config.toml
norm_place = "pre"
positions = "learned"
qk_norm = false
init_std_up = 0.0258
init_out_by_depth = true
grad_clip = 1.0
schedule = "wsd"
decay_shape = "linear"
final_lr_fraction = 0.1
doc_mask = true
train_tokens = 374200000
Each number is 128 + 32 x the weight over its row's rms, rounded and kept within 0 to 255. Layers, rows and columns count from 0. Numbers have three digits each. The size before them is the row's rms in percent of the matrix's.

# layer 8 MLP down (transposed), 1024x256, rms 0.254, rows 58-112, columns 128-255
096:125144145162154135108154098068093175142131087135103102149130119134143111176108122121166138095134126031139127118124149123189160098077152111123105094163115181132114188047137091190131142153067141086149116134083109173182144101044139162118155134112104113105154106127154168139170098098150120171060122063149191157147154134101121171145149135122127165158150090098115088119144132114146102151104
095:163122225088112137146138089201175064140097117137175081107128167098119110121122112150179110103152151114156105144026089123141083135120105147176139115162160147161158098133135105169114128163128111111108144121078183132175226137075127104119087099156081147101153159144124142146170126183154115113125105075095175143125134128218147109040107107121101144103117099136144139115101128094136093138173
102:091093127113164112135106145163194145133198099147107124136146102140138127106108183129136153069007169096117128195099108172165067132115109144131189135074150110166208132106120124170112069138106135140116150192052073142121108212125119111107180088117093146104151119112106079167131103122111126165169106153115117128135076053112135109126155119123117181130100190112119082127072077098158133125122
092:143108183157102116146136081094175150158150131117108104145147121138130104135131116132171102155093095129170086132115104109135177119208065149121085075107122098179183102099137139091157142131204087110120158134106174162129153161074171146136132160149111043155161150132160129078088113089089118131101160125120092089105122137176131158166172090058137105085166095140111130136142134168124113123175
096:131067126195101142159165076122127171130149087069093093090114126083153137116129143107137071109126147125117142146083132110108116132085150123125094145140149146128111141148143117165163178109093193129216138122157144107126156142135152169127098114230136084139138118152096119065088105039078147144132158129148134145125127097146126120047105110161097101095158064145139103139159140061135071066079
094:128156165182120119086140113140131117141067108130139095143083101110102164082098073166149168125163081108111057113123112200145104120216156147165133085060144167146170144113072138161123151143158147125153095157181122098138171116185100135184095086202113103143166132124119161166179122163080125137139139176160175124112158119188059162142115061144118078123155102117121094117120153139147100176074
085:093144055124077114126198100149114111113163119177133067099129132100103097088101170147132104144100140163145122123176179114076102078130125150046154132108106167169123169058148096123166111144160146175102186189143155058099164154125160089147159156151141161117112143085130139115135101137155108074129136077149074112108150168094172136155090165137152119114096117125110147155181092085110162122146
095:118136130159114110110137092121168155131111122086119168130172144124146142137124119105111098059136121111161076196152109185108126197134096120154121093123136111204081089047081106065097146127151150128159095139078061142161117085097064109126131126105124132121097092073151125114105122148104178174070152126142098104148211163041073139094133134120113086189118140184143082112174152092121165111092
100:137138193055158183155154207085132069154146123128125139106080129128132089114113091172093086113197145166112158179159107094115110123089179144108115148122111153110072095111107110144106105116074121123116121126149131114116098092112154167144071138136181124128134124156155159095128148154144135111155160134146124122182111098169081098108073152141152098105145109103137115152114115081031170146208
096:171133098082128165114159153123159122142116128132162081150111140143069163110153104147115086130105175181131156115175170137094132163195140158179141160144196132140145097121125147101135075107106124063147150072134107162143095178126143143087129132168097142123128159111098111132127200141145121112072110163105176097123096038164110119147164078068126095098220131154089110092105158036099095157062
090:124119082145121098151154144175153140107070113129146026130135112146216101181110145141123181184099181152166149121148111125116101159104187138113114146095129185147119149145126101119091102089187109131097143079105102126153144089127159141185173115116141082135116153046130101089123107129199089103137160097150101154050108161103112090132110134141094126100118143144151101175162130119136156176175
102:107127208133126147124135134155151111126123101088095095143124104136137122118076070083164068137101125110146161080126126119158087142129134098145163129155128143054126171130158072197114060132172103099090047089133139108059126094195137112163152140163102085121106116137186147135141032138124138126148131121122127146127183132172155205107174113144129122123108093107123094139131115054186115132165
109:106110104109153140095088102128175112069149132151148117116117167100104113130188135147155100115133107165088110130108052146202132133162143160096148149057074160157111165129128114139138100126100137104173134127149190062077098102200168143179055119135077145094183157127151124103168153133124112198083108122165083135129138156076157151141138117212140137096166152168171072160129154092141107133106
102:077118150163071079098108102158120106172158145097099108051128157126074171086121129081121135099110177114105143152081116096174126189164155110123115119104130143122168106096116113104153086122140141169118176150071143190184143077146068102124138168120094086131156101140141130113086112146114139137174083183050142057156127117148160206124067114124138121119121140163107149146171113109070141147074
099:156132117100135111131140155141115080119098120100096096172082131139159129135067176091109079092150133109193166127142149113129138094101128148115137063162120171141121107126068124146124143109079110125135125128146160151197135131199058139095147155130151094115138124140096124118187136141215110102125127160159166138141130145133044092096158093108122174123163140055128145107168117079172112113141
105:089085151162131118105115087148076122165067095129082130090118105127117166145118122134060170147146116114103093119112153112101118144133094143136184072152106089145136170116144092153105061171168132120150158065126156116145138151136178116089106161073117157130083184104109084115114087153141134083124140124153117146123162070138113127134117128121105128059052168127110143131149090080178089123087
107:144102137138089198164143127154082153131017097131156083155191173117147191058154093119110124090186154124135128135077135148147159134088201082091133099149099151123129128098137075054093167157171154116121153149112115072119194160046184143149142139068108117158140150172116144176125113143126096098112154112144126158151077148129162103164128133159134133097110073097127133164107161096061086063073
096:111142105133081168171190134140109132146131147100202088134125084157131106068131135109105137135089142144105149109161199128154073172178106117119104085114143123099138172132146180124104144107140154131090106119166142158183136142177083094133112159141106082090186132135113143128119213125107096115130147156079178186125138110142153063096119143124119109077147137108050136086133133166112123096097
094:068081154159137102093156151109096098059209077118136114186100136142141151129161108157122149137180159132124166176145092106133087078168118092116126066185094140150142038127101175114154137091105147155116079136121095109112096084072149097140080109137120162136093133117128127160098111118166136097123148098121137110110169101185127137148125156126132171146063150128134170104145118153166153255165
117:130171115171099078179150121101066083114131157104128182179120124130114096173096143100148141138088125136165106130141102168148144123121179117137116159158195106118109176114127100072108101154026102150153112135156091130158084170103175107130103121070124051116173124106049124128134104099114160135188120167142162093106177141154112106155129183139179092082132127099114165163155080244099145124157
097:119148116119168185175166148136129120157172066110163153089123137108126126172126149138110134171134139122119153129151152087108103106199117147151149095110134086132075174172111126166118111197197116157135151097196112183158108136202166114131175149207103081132130112094162126115092134173075077094182181166153188135158139084118146150166125125122128120152162080104090106147147124158152135050108
110:108140163176178127140122102059072200175130200098153086104140090119121086119134203145138154104099111106122187136145106147088125143122155104104171179146107147105121127110144120054129143136153099156104156142140161178143137117112163172107090125138103104094128104143182144130187145128116122137137105156077130101079139152181095114128212123203127069181169164177146160170138115138186104097203
090:067163105199135131140124160098118135153108086193154099149118163098130154159092168092135107070159118095064111149113167140075092159123133115149172106126084123119103106176093071160113156090120170109174113064150160143111104136164147105096151131120104110228056135122145090155096150098069082137092108173111186175139173120188102082087128084124115070088126162161067119169151162117122085123127
101:133157151127098085083078167093142145168123141128103124119128118140142216097082080136103155074110083089166128102149142165165110056118099178105158125100143120100183076131154145108136124099159159102108114103042120116104127232140124167116140112110153138093124132184124098148174107067115134170137147041153148097152162126192131088129174134158160109120122116120150120119121165117105119068136
106:058087149110151127159184148135117137143107103130203150143112122093133076185105140097178118078132224150091179118145090162105176150168123127104123123148107114110135114116144114144065119169161153086085125105142142095153117098086158075119118145147131126160132093133152101129185084119190105145138129114117197124106085083169135160124111145116118072157107158156136109195162170162127132110180
115:171159128118120197056135148121130151168102109162103133155067058106110157139143145119115129171111100099110135135200089101135110101163184138198100122140137108098122109116145147131131066123118043091125100058151153118193151116139121161130117137065171122071108088137152141114072135146147135092142127122081180125188134143138152101099139089155125161121122152195121188119142182142147130161170
101:086134132112094087163177120081067120158133148123152143122051138115147140092132119172113160133120175132110136145132094138150121144107133076153166129114164133067196119142107116162165171089141126158132136105138125115106206123168104095130192075154106113162103142124175131134179187092166122159161166175110073124136108066120138118151134105185157090141181103098137100111081181184088163123164
105:083131098087104162165146143110083081107139144180073142106160133074089050131129163195135162093136156120106152135136168170157146099164158129189147154120077187165132142154123181127098118063128057147057099106088133119119109131118132136132157125139155107110130143155126138103150155135137095107126104127085151122135086090106131108088112155123087144129101175112122173113141133132076200123144
088:092168076125132130120130143127097080100153091114115105129177126159149099149137209134115097091083118142142168082137140147114136155137153130139125158150111094171108127093097094138172153132164098086099137060126142148127086143089092088079201190138111173108088079108135148170141156097150127142106107094072158109051120153129099171097118096150117139096110063111168146138081125127193101100128
110:129186096121105147124109146130166101115160168151174150152134096132116145159082082079137102154151183102110120109080125135123130072123187140150112143091121065169091156106138130131132171110172127135116122154119125104113138098114109135174167125164102092106148110176110050102166117185183045075109085084195111108098137128114147057116129063125169122145081127126130109123095162142107110139106
099:072119173210137143115087186104099148155179108160129091127131094138116080212096153170163104164153135128124108069106070068115214137125147154153158100129141163136129126120136128141145175096125115107164144072119170155156166130080152103140131125162126122168130153101082125119084133090129135130160099118112085154161136135056150136120175078155128174131159137138139128166121106152179105162106
087:135124116136160132218149135139108134115131124102096120113105113065049133161105122163116135079089118142129123091135089085171077148078137134131109125138129164043131102109149110136093130136130163141127110170097111152106130166096142145136133117165078171140107149141192137114103166166140151113136143123193050096102152157152142043174126168135140104108092124160088144117150152108102138189086
104:108193153142130129113114148145145130186087057093125147150148145093067102145088134151124110120136125119068112142157160142168110123135085136103178096101088143155158102159165151086155134172125138132129144104124093124113095161165144086111133191177107118126178104136115150095169148143142140137154138125159116117168145193142107162139154165145054123084142112172114141130152160176111153087101
092:156118127156089089134146151183131097098167083136128154129084135123138143090113089170121147154146102153155107093145193126077143137119133111162171173100128148134096135128116124166178164111129132115142186106117135136074102129108113130101153109084112104133132079104115127124137115122144127174141165087123142144132186066097142102182118114083138063113101144105103101102099119107126092112139
099:148116113116122143120095112097085122137189166178135129115160107166134149098092127089180123067158130131132184124100123109130141104073103117111085113160155172160160142097167145146136094113074117131107048133151173098131130220057165141100129124140194102153076146099078114155106124112105147077105121136127132075063165136184087097105135164069107178098167155140133144187145162184119103101144
108:175127086135063140100166091111089147169118110144060196144136093147113075124139181096088185099115152119113181116106055161126159163102118185133104119140091121141144188144145154169115130148074126105144079066106147151091168140152110132094153157178161125145149130122135077078124122129202174130130153108139151091139141137153123091089061152096138155138091099130109092181207193115165161117124
103:135115134095156139155150141134122113117115165085146137130145142114169087129089151133138161173142134116148077077094150117146116102071111160125102092079154115150125152087128132163088159134166109108144151119110140143107129118088109058090129124110120093208095124164188137142121220139120073178141124112180146155115194098082127111114167168138099126127157106090139085161129109133113085107173
102:086164172137133171139149166113147175150114103130140115138135114138128113067104093143121087132161162115129109082114121076138137123114094105161128102095155112156155122102109134084056139142140180111189070122106075140143171132111129107139092135114206133142106133120156109156130132162084145118168124046163166119166112096191085141092086107143176061135128104191116212107199131133169138152108
098:082142094100165161127114085127178097145140127124126157097118182142138184100097140080145171168148132109141118133169055227080129221166143142120112086107107122117133133176084131111119110102164167191104158129103084104124109153115112132120132168109106142138147146102161125097108142152120071064182137117176101147164135131121103117170179106155158071162126118129140147121152173224075135099148
091:147189110122143112158094106080139105177157136109112138186124129157107145135156162108065074182122112140098136145139075079106080107152104150197142196154176086142086093122096130111138117130149171143130145156138130145112118118110137109177122127166194101103123115177127107142163110147102167181139183154125176092176157069102188112069038093119110149095114090192144121166106125159058089142128
102:166141131134094120129137122106115122162149156127095189164071177168093160104124120161098112100092139150199128138091134085139100170078185077177091160137120123131121098151153098148136158137080070065083042108105129102097168091120102128145136124111172101184151153146123102148141109157149111158095147104125072152112157122137165139131100124118095164076130127154079136161142155055111120092130
096:182126142118195144062131110125114110137111121195085188027106134125115138114159090140094120113096146127109136107138158101123058165073078144130139132158163068173137154112178111079126178118176129034160118149126145201101146109107081094084104106159064089117156090142091121122112129148165178189109081103151137061119143117131120140178191166084088174128119102144105160148107142126110142144162
100:112109107141087099118139101138101114097117090027111147121128192149092090146133170115125134182097097085112156104099138118163128106180101070170082124132115137118102132127103104147120129153076196190123098093132159084142076112179071160103148088131153077082146141103121125123089136075097163223149128135122090128111203111124170129114149183109183099130121150078159107172094146134086115171136
096:133092132227093132122099131119136150139043195147152146111106117140086161140124189116120104146122074146141119087084085101127154115097063146134084108126129152123109101163113115101137095130151127190143124087132168150135116108206152141090133069162150121158103109116116193111147143136121123123115109143142114114120136090108144146127106138089156117148133121120160131160146107057112168073135
097:092126102067104147121104148186101119177089102131092107123165166163168119119168101112095138185093079096046113110161172144125141140155168144110105128136155105094116088175167102156147134182112139154099153143108157159094148077093109112177160101095147102140142116137117157088106105081104095158115123093160093189110148126154110072166142206142170114166105130124109103130085142086119162126154
092:091144107123134135111123099131074098154071119118157093063168106129123100155155051109088128041154121163078106183146173107157187154150169140194191125172130167165149077146141149152121113142175072153137121119184152140101104145143073127160117135144103112119149102113094138146130109169100171153023085138103131134138149150144144094099096155092164090126156077134159125088075120076137160153126
105:104135125141106100066144171146139103174188189146189156190129120155105160152087177154095132143162075139138120115144119119121052131115100157111127137088139162048131190092114152160172133152135118135123181109058185103137119164134112140120100073109158117136128147136044077079103167134101122146136091164078080142172185152060109109096089140153110102143162116103081108137192178146097110096094
102:066142127118176165123144138105120129159165159143150116158137126158166161083098121082105140077156123091122161132124145129147187104114104118147104138093170058176165120107102131142127144142171119184149170098058123141102165170115126074135092046126173089177113129125088172153092106127077165155123132153147082112094154093101149130075127033167127056094171154105180064121146139105137104154171
095:130114103135178132190115130124160106104124158105142207068122119099096112129087123098137122142110109143145126165099110112170122138219178159162151152101162065151117176160146134127169134143102083183074098143077125141099079163129113054095175153139169151151121101153147114138114122172147148079159088158119142116133131150130139184085119135145180197106138123107204154152137134133137138162126
101:138154113106105162050175156153143086120111165165143187160106102132129096038088102072152173095137110111147185096109145190127138133113091125121142131191143167121181072154095141124164154108183088087086138164120148098136166140077146104102145079125079062112136139157111128123163125126103079129160109109163129159147143105085151147089078166125096072137097154141108129096144204090191173142102
084:147138148135168091102105108163137085125136158127148133105097095063125114146109127126122108152109198113120137093123132163181171094120182122146180126203164112128154113115130159095131147100143098070199157158097100143120111199143156134101191113158131087120066084174137132173175112111090165152153164117078074087088072162098153115128124124114126080098087109169133105197114159132117117108177
088:152111134085161145133114132126101177151129060123139149130104133177081113170148102089158121167149136085080092073211091137078088142143155112137142067068124119180120141107125095100093125158131134163082173106167169195159112114175052154116088127118093100167153182137124173144176139146153186160123112132125145098129122095185158078139188142111193103086125129093149092167162174083103106118139
116:156122129147142132140086158149081132087158110134153144152119116125107132059157114127140119132090133147138109159079086104122138130186127137095118140130170105067132128103115129115148136141151076186172079125110073183164077079075200085134140096119113076116156164063141148125199075112079123184156142084137129089140108172168163081146114142127169085158079096164170119163123124144132132118152
093:152165065057167146151117155114104169191124087133206133132093126113118123117192130174122105113107136167209078148097132095164138128174134144114134135116104126109143104109161111100082131130195085131119153142105187161138131168140138164081154072104139141123142087146135100151151142029103150090135100143162167166125188112168075130127098138140094209153136066113217173082159100091092148113152
105:106174090065089128113086129134137070054159139093170138153114087137153105157149066099081118097103116141189108090114110130155105127136081152111220093073164095128177101113139125138113083089105156119098119138109107112141062149123164143167133104093153125138089123104072136154032113051148092079116158200127110122142195166111111139105171131157158097168107120142140159162110145127139113119089
# layer 8 MLP up, 1024x256, rms 0.184, rows 59-112, columns 128-255
095:126089175145094152131130106098099180106165107183185154072104132113091126118158159052092172162084146162090117027100132080147157107060177134079147145127178179101120145113149150124072110163133194102101126112104114128005158125156117145143137140129146157117131131134130102092108114146153135129152125137136145143148111117096103104121148135191099125089138148119110167152130161140163127096112
094:071154196120105124094116127101090127135097111108144153145083162082100107168141132137137112154154051148078111110117112135077179151109143107135147107149114081145134163127108142134189127118133100129114089069124144122120135165170168118113039182153121096109100081131185124144174099121122116117133127077076074121159185175155096185125101102125127101083097120187170178195179157126124232091095
096:107131141116117110073166134182127167162129093108092131130107104165174157127187128116105097164160116147198128110099147128150139135079203159169144103151119130076144104138114118148100098086106185089136058151114138094171128109183163118118154134091127125114155138067165130136114114140158106126138082130124097121046161130124140129166105177203118130144122188105142114174139129112128110146064
091:106184122104154156108113136148115143124123105104132122188159090103129108100109160117067165084160146090082160115160092136088072164135096168106112110155105150147114117108156097179063068147089080147064094070078145129123135151083086111133121181042079137106127134115128106167156187158142173127088117110103104186176140156023122096153085110116098139106122130125114126169087087110108123139140
094:174122136102144025127144248133142202120157124097107147113164155125137162158204159074106087117174220141107178099122221150112169103151119127119181151141131147141145159153116113129071119098058093152120122168113138112110128081135099099082080198094106166118126133136124138126169113113128110142110104137143066146137145125104165116181147149129131128126120141161150106144147143108150128173159
096:097115114131177119107128142106116177084123157101104117139145173101095189151143195124106149096072166127090122158120145115067164109115077169167121146179120122129153169124154113146178140109150149134138162096158149145122103141121138156098127195127172099037168141150175097119139091064140149169178116088098106154071084126092117097146146161093087151111118159212214161135147124063047134151156
096:141175122084146147119179163162167128161104134104164160147144129131121109170151135160150170124212096113090188149180097103116216128160145086105082104127154159148132134083087100119140124118162138136130171101152092169117116075090124134177145136119130123128073114139146047115161131189104132106097122114098109187098125098117201118165138126174167168192157109108158136166168147082095188170129
097:150180093070117174153089147150109139118112053149139066088103126115148102119090182150144120081123165078109151088109152164100111100178125131101156116120086113130098093161094163128142126122118106182139160078141137136090109095143176193181104128186128104159163158109161115116213143149091150116092121171168165119148119125107157147085168138180114138133120113163145172177134171129145095133143
098:136106137103116129145093185223172122125152149170164191117156132155181133174119138074120154117113098106100146076109093148112111132170138145106127205128113074105109132123154163079070122112126160137142096190094160098140087131128075122148155144135131107107114178132115165103086073077159069172100128120117116142146095148133130079113163147163142102190189119126081159151148061142163022116103
096:107155173061183104170142140143130096141159151154068134131139141152126122101206120178102115109151097075112156105112104121100120112172133134139133118090123098133108156134111145145156110139074145117134081136118092170131088135129103197100158159127152069224193139104115171137116101155094136149099143080095123134124070053176131117163092133129133188113094096162097131102131094187121127088084
098:072143085124130126133081171136117133150182077112212118219121119165119125099057097159130096126192090084094077117094133148189102139071129173130104149132107066133180078148162111143142162106158142150110158048092097148098077155134098170119141120129121152128103095128198130131105111165090081133118121117130116121132159156174062094134101085135098165100135101085147108067113109069140192104124
106:143155097149163112128078104117178110147149100125228161102119095152149120142157120137118155113132126155134061140093112142140139185133119139189163171137142163115050110121150139126124136121109123161190141054161103112132146128156079091159170115156147088142100136140131146126110115135170189139166094092080150086117061087127145180129107119137155150105135146146105138114154123119121121132142
097:169093137089072167114075156144069156132114177137147143103101094158130179143128131048136162140157134096160087195114157118075079162156111109171141125154071129117105144129130136104142111160152083152113181126147096131104107146147117082142166133106154103141177147136121120080149111128137145087129182138133153131098135125144118160143140070141174090151116068050145113074104154090171100130161
094:131122113119156165074089161126144078146090070090189150179078152123158059088123147080081167087138189108128124110173139213067139136121120065084177079117105133074134147124108116118119121169130110157079160085191129089165144126114107102123126157116101119133099174120090126112125117117106158116154114136149144116083107141183116182108191126127097082130164149149112169115093164126082101119132
105:071154099130114096162170117097086145120126153127163128125102132178136148141120158139142171152120150086114067135067096146100107136123156131077153111126146133049124108081149120191159182065101113184106169095112142069121096082176119100108149180146138141117184127142175102165135169189153120101116087116099185103089123130102083096104172143119197153132136174120092147140079135092152131144152
098:054160129156154087125153115132093159118149128121107160160099127175207165151163174099157063117157137084143138158088088073137097097163165087158160121161151099121101144104146124068140128117115183129158190167089106080142126137150145100144098132114153074080146073168180111125089102146109111137102134139130095127119093145184191086154150158119128106145142166060132092054113119132085086193142
099:106103147090088193110196130137140111116127175162093108139100136091138174198116165157118169130146101087146104098064133107192139103196089144129105134095195092122175120137102134147098099113066115171103128077153176101148062109132116125131094170190105073064164141114146113213102103132059101114120043130117113105128138090141150132171151133149156139133171147205141150122122114120090180167094
098:096134086175129122150139139146152084121146139173138110127046191144127160113182090103131178139093149152133079122131129143215141159182103145127124133084145142137155145106102132146128160115146144128117156147096132147119142134141109162134118105096143101115177142117158172084118132124160097177130144102084144150149088143108168177117143083045135138186152066165134085119161134090055130053057
108:221095138131150144108109123133165144117096108118156132112118136123149108136103125062157064145096055137142156070154137134103198125110190152159138118175093179171071168141139115122106089073119114159113114079127112093135119189113136186120121165106116089143112137146139140123183115113118113123136109167174082146052201065081137114167134122155160065125097119114153139155150112070154133182162
093:080142106101075094099110117096141147092129165137108091145108102140134098107120118105139136124112155125096216108198135088160139134084152087113122157129074095108173116104113158124138218097048104086113074140143116119147139102102136101121135094149118121088159168199105098154125065115141091151098062151168096120166109178123140110154104117116159120104120092162102132059100168119127151202134
110:126134112078088090093145113131227183155129150090147161124153116101151101103111100184071146186167152087051168069167148158142145106097156122118143119116091092118104108107116179088089135160126122099167178118160182111126106118178123118209088170146117128144139068126142147146119101063150161119104099072124098188160053113182086031098164103168132130173160162111098107127148106092125115106110
092:120114124090134081109124187155118164133094130139156152184091113100127171153162157167087127131189102144136136156139093090174160118132118143140172079128154109180149116109080119081088083255134156085177150154151162155196143160096173152089130099166107117138132096122152151083183066156133164114146139136094087100140111156116150130114102121125121178165114114125134146063075141132089092176103
099:141149082126148115144123192115109107122181136149052106118113125125159106149181106187140108139200178165167126131103141113164121157098163122074117122146074129207117124127109124153191083143094070101106112110129186142130144094159168140215051099126112123089086069107137130123102097094106090130107133078107079114155168128140071105135154127123120207180150131117125189121145112139149147121105
101:165141093090116122185106055126164108119086087164165089110162160149134157143183073071127145128080171096131138137114096144156090122120150106125076126090219141154107113089139121119102097160168131133121089075166166159133148149093147081100105159192122132150136117146115105128071140045146125153161138167173116147116090114103162138154155095064141085143144094101147118134113130144163089126103
102:113100138144174165092132149146175106096116180119121127135109154118116134130116172058144138136155126109160136129110128137137105087113108166192118130113111123135124122138097169144111130141113115050113095125129136091184115106154163107147153134084128133096088177157095138193130150081143120177167065081101182194165167111132092118121075135134124113143152109139163122062135139096088146086125
099:116061130079120168070129104115141106093165126179081127142129119097152108152128126181148147152135100102082120116133104147150141170127176132149082144180161078121177081106145201150173133155137116118110163173111155083110138132200090179131080131142082132131167129177162145113176099102160104168120137121141145092142168153105174114135091097112132156143131145109107158135164122115124131169125
098:156166162127091195129090157158154094104136149158103099098126100105147135136137132166168096119104150140130150149105147090123136139153119080173132027106175124157116150068094137114103091150152052076130100108133107125098155112159135171133108115128152218165128125117143179141084150096080072079123151101162115172095109104074100109079138132079083144117122170115137133134118090119160173177085
090:165099201105117155180155095116143089133129125154125153186143153143107169122112107182113110114150161068161110069104137183159173196113153100129105127128215118101135148118105096104125111094132122056117109065119068118154105126159126060077093155124142139141101137142133167106108108178104137154195147153147104137106125148133143098109098105102167148099055157140126131105139145162116092093076
109:135090114154141161143099162157127102143096104143133128172142132166101149108079125119204084087076147140131143090104140118107114114134161104186177124117125123157121051121122151168141110103104090138100140092129119157098061071163141106104138138075111107133063112097186115126090132110157105111140084166102079130145119127110074110110150127102113118125124130141182140123175071165161064110129
094:157113115128139110112091151185113186124087114159138092152174163113157160151145153133130104090103127094166081091163159116164155118103129090094153109108101131113071116087136042105160121150123074173118104149147123192168154168108202125128062114116146109141127115091074127108132148114106060166077150115130101185165141181124118108159066058118120078146150138093120141153107066110118120101159
101:116133146097167116108118105095115163128136050136080098150164173133108110121085146096134062143123150126157093101149073106189155079068159084150132148117084093151117166092141116117153175140134104123129104077104186054178095105149096113163135098102136123156154109090135130157173145186144107151169123139108183147095092107101117190097144166093130122173193161105157165164139116118146087101114
103:090140073108125127191132107144098138109091110139126097131137096118058094134179098099155124108132149136118142151142106080142106139104127129157057111167168148187091118127123131186114105155050098126194096174091129111059123158184130092132111160148130125116135105160135098161087126076103103133074118141117101151064170126101104127132142179089135101148132111108116149174153058120135132131121
096:102177173104110150140145178171109083051164163183130135105120142149139116123166178158109131076150178089196080086200100168109131165093145160146154183125117122091097113100108089144057113057163144155173111090140138144126060128151146113180156162171158085104176132141152156127091128110196112134100094144137159143101078161131186107111107182105098116167083151124099110173124193150078146112177
097:131135088136180165143131126066119113111096130091132149148155143146146153154130102124112092086093102106119093188105142148100030108134117146186123085204118143100113134145124090194102107154090133168089139154107077132148121110138128112077130106142124099096074181118205142152103093121068097110139145119080126116100105134088143146143119161137126128098136109124113164135107063130124081114123
119:155166121071134156114118098128165100132145148144061181124145172122154109076146124143126177102175144128092191176161091101132064141123156166130063120141073100158172153174101138153127169117071114115154166091068102173103127138093084172144114150175179153204196131143156087102101102172173124126114108059136116134158087139115092154127087180085177179154131168169093144140166215173164106119131
095:134125137154107206155130126097109134232136103127162121162159153171126121127113198079158173059150124098150095109082100162122125123176176136065122051183140114127180123139105117158124108088118117126132096086145095101128136118136139124157162123183150163131130126125083160103161073124135135067121144127146110124131112149114062153056088094138121113099114109134143178113099128124091160118149
105:166167105140144140132132130132128077150091158121141177121097143093145146097140142114050119144107156047073161116167173149155093105138091183113135166172131119137063179140083146155119123104119067162168193135101105122131140115057090094133174140124202113139112095110115128140078036151137127057081138132167155120157081106110124101151117127135178180200108110131137168082166081163028160117159
096:136149111090116123107161131185086131119096169132102171165081132120133155112126120208162153150140176150103094141126113103200103153157135150136133132148102092172117170097145129122067136149141081106117164194141085065104130159180176134168113146063160173161144135102181134102112117130154145189118059111091125129179080072069098103108159165124181156131174170148093109114139072133111064102144
104:137137153121102128153170166144157168098148098151105147114182132112153124155057180119097178147131129055185080154166151152139109063101093106088128112152180172133136141227135148128128136123125142086142144089183077126122100086095071143125131156126077070125100168128060048133092123139141148046105116140072087156141100121161058100109128129113191152110055134114048148061146101098128157083148
100:112171132148156154156108185162147141135081179154140117181122088139141088148175140121154059137159157125131120164118114194131148090115120127193092084126130125110114085165150147095114111142138082115072131113133150133127161161157152136045127134058096124091147141089118144110144134102115104177144079108130107117120112143076122161118102073165096107176042171152150160190076130144113107172126
093:150138163126068149096164122089131158127114091101132073128148138142090133092099051149086067154162104117155107085097096110127159193148185148108141165135089168103132090093161149159134129155164175111107142134135164137084133094122113110137038155099137145083133136095139131102107121149069151090123146088135089145113141113186132085138153133135102101047052155084137111120131185095105137165089
096:111132175107150174149137142152106094147102187187202125112159179094093117160137114161108119092130114171156164140125145097079172098095135132143085137062130162138135129144111130137137181137146179118161173110099135091066112071156080067106180171110083103128084138125143130096177121143177124144119102189123134145150145088144079125104086091116108088140060111126158158114119169060151086061171
095:148081113081130090160165143094109095102135109119109088158129085153115133108100135105153026166142065175150075144119139084145101107145184181090133170097049182149132123142134107114102125062127124116126126135167183118134112128096133092154110094150096140061121113199118089108025111166167152158105142123110139137135134070127094128138113071130181154144115114133141165100111124138136145084190
101:174128078102135133113105107082172115076117079156153145036140096131155162157152167118149173123107145105134144067084158075083140149173186105102161105122166135149133105159120149146182132077115118104119109154137068126208129113153165144183179121064145114132127139135093145121114126064148175117136202203078099141107186197123135189102139139107161093135111183145165097125147129066161128140115
094:105035139133138128147161152143132119107166084129107126128124080110182123149150073149139111089118126151131073119130106091138126144121160117155088139110155091179092109120088110220160092117108150141066204121151116064110128130194118140150133099137128178142064129103082123159119107161128204149091144075113146175160156127131157199137111055150155164226152101095173158083121127122088124172106
106:148159104145166172143082131199105200143166102106186148142078129162121234137119146128146139166132109120108151087121150132156119079096106157111088194104099132123132067115166181122067101208142143098086070095145105106169163155103123142125166123111034105138086132104130180136158106096178117172148147100162097135199110166162073133124146120089123119086090090163123093086151108152170141146144
102:159133101105147087167157126089150114126090163063114138136170112120131177077169141065112123139162132048130116146056149141107127130055172082093150117065056161134158164123178083088043100156123114146166172095115108127081124144194099134128095094180173141147117156126151098114103105106109111145130130098062102095086110138166153106124156118089140107150173127159146118138152073118162119145157
100:111168141126146065156141111151146108157156097135138136138131163165138121133108117124134105118193123100119170140119112116138184127084139081158138125122129109134171139132218118109080147131146138124109144108143148076106165110138117087118120228065025102126155159127127151094137115095126107166132162150105108121138186125081136058154155109087116078173123108158100070121144144114148139154135
098:114141151196140117147075141124114120125137082179162143084142113117118060130163163138052137115133110150113133165140131112097135087166173130088123116142127133090114170190076129149147110075130171176173111140139121150117113115141152175142160166095139095147104121097185148081142100190184134083140078127140137146105137149115121155068167125133115136134090155138155156170098119127133075109130
091:128068127165142105159153115168127140149165090142122083141130119193100113141136070131131096127107056166125121070109108138172158144084118120099101157051082166109113104129183127099146167132135187169074092094159155131099174067124132146140156162139170164143164137097150137099146127118154125132060106177101140120158158144076154182180078128157131126174099130066057118139154145141127128135109
090:120106085183115144084100149145092106147144105121153086137145120102086151133146084136054115096138145161152136147104140111129083093071163175080087093128175129116153096120094150170107189047149193088051181102071119131062089127112104119127138151122207116178197123108116139095093177160107123082101081130150128137123102136178143088149015146116142118179109108102076133083142128181105115121145
103:091131162092063129128112097182160099105127051140119127100125110145126172135157123165140092042143124101121120211166152117116145108091139089146122074094116142141147101135153079152106117154125133106116145186145154091149175113136113162186097166161157137125065160201135152095108145133118155157121169120145124176162109161154129116204110102091056136144147078137075125115137079095124057143181
089:118103171113151138139062165098103079111173143184130086166146083146156134139125114085136104147116102108059131077138158179071211187062164146097160132059107123125115123165127153195130112090106177125152129148135216186164100151104116171128059184088089085119226161136118153111147097051189141142153142092084081087139113145167191122136117165151154098106151165129151078163161129135165154148092
097:130101107146150135194188107137121065101149198106094123113065132142161118178048112133143149130103087093115095160102147143096106066056183055135099074108048129122179130114099153095145134098209130068179171130105121097090131126144130142140112125095107124138118102208181160150108189170170135098122188131131132172121131203079132118082153194131102178178105090163116103167152140137080119155143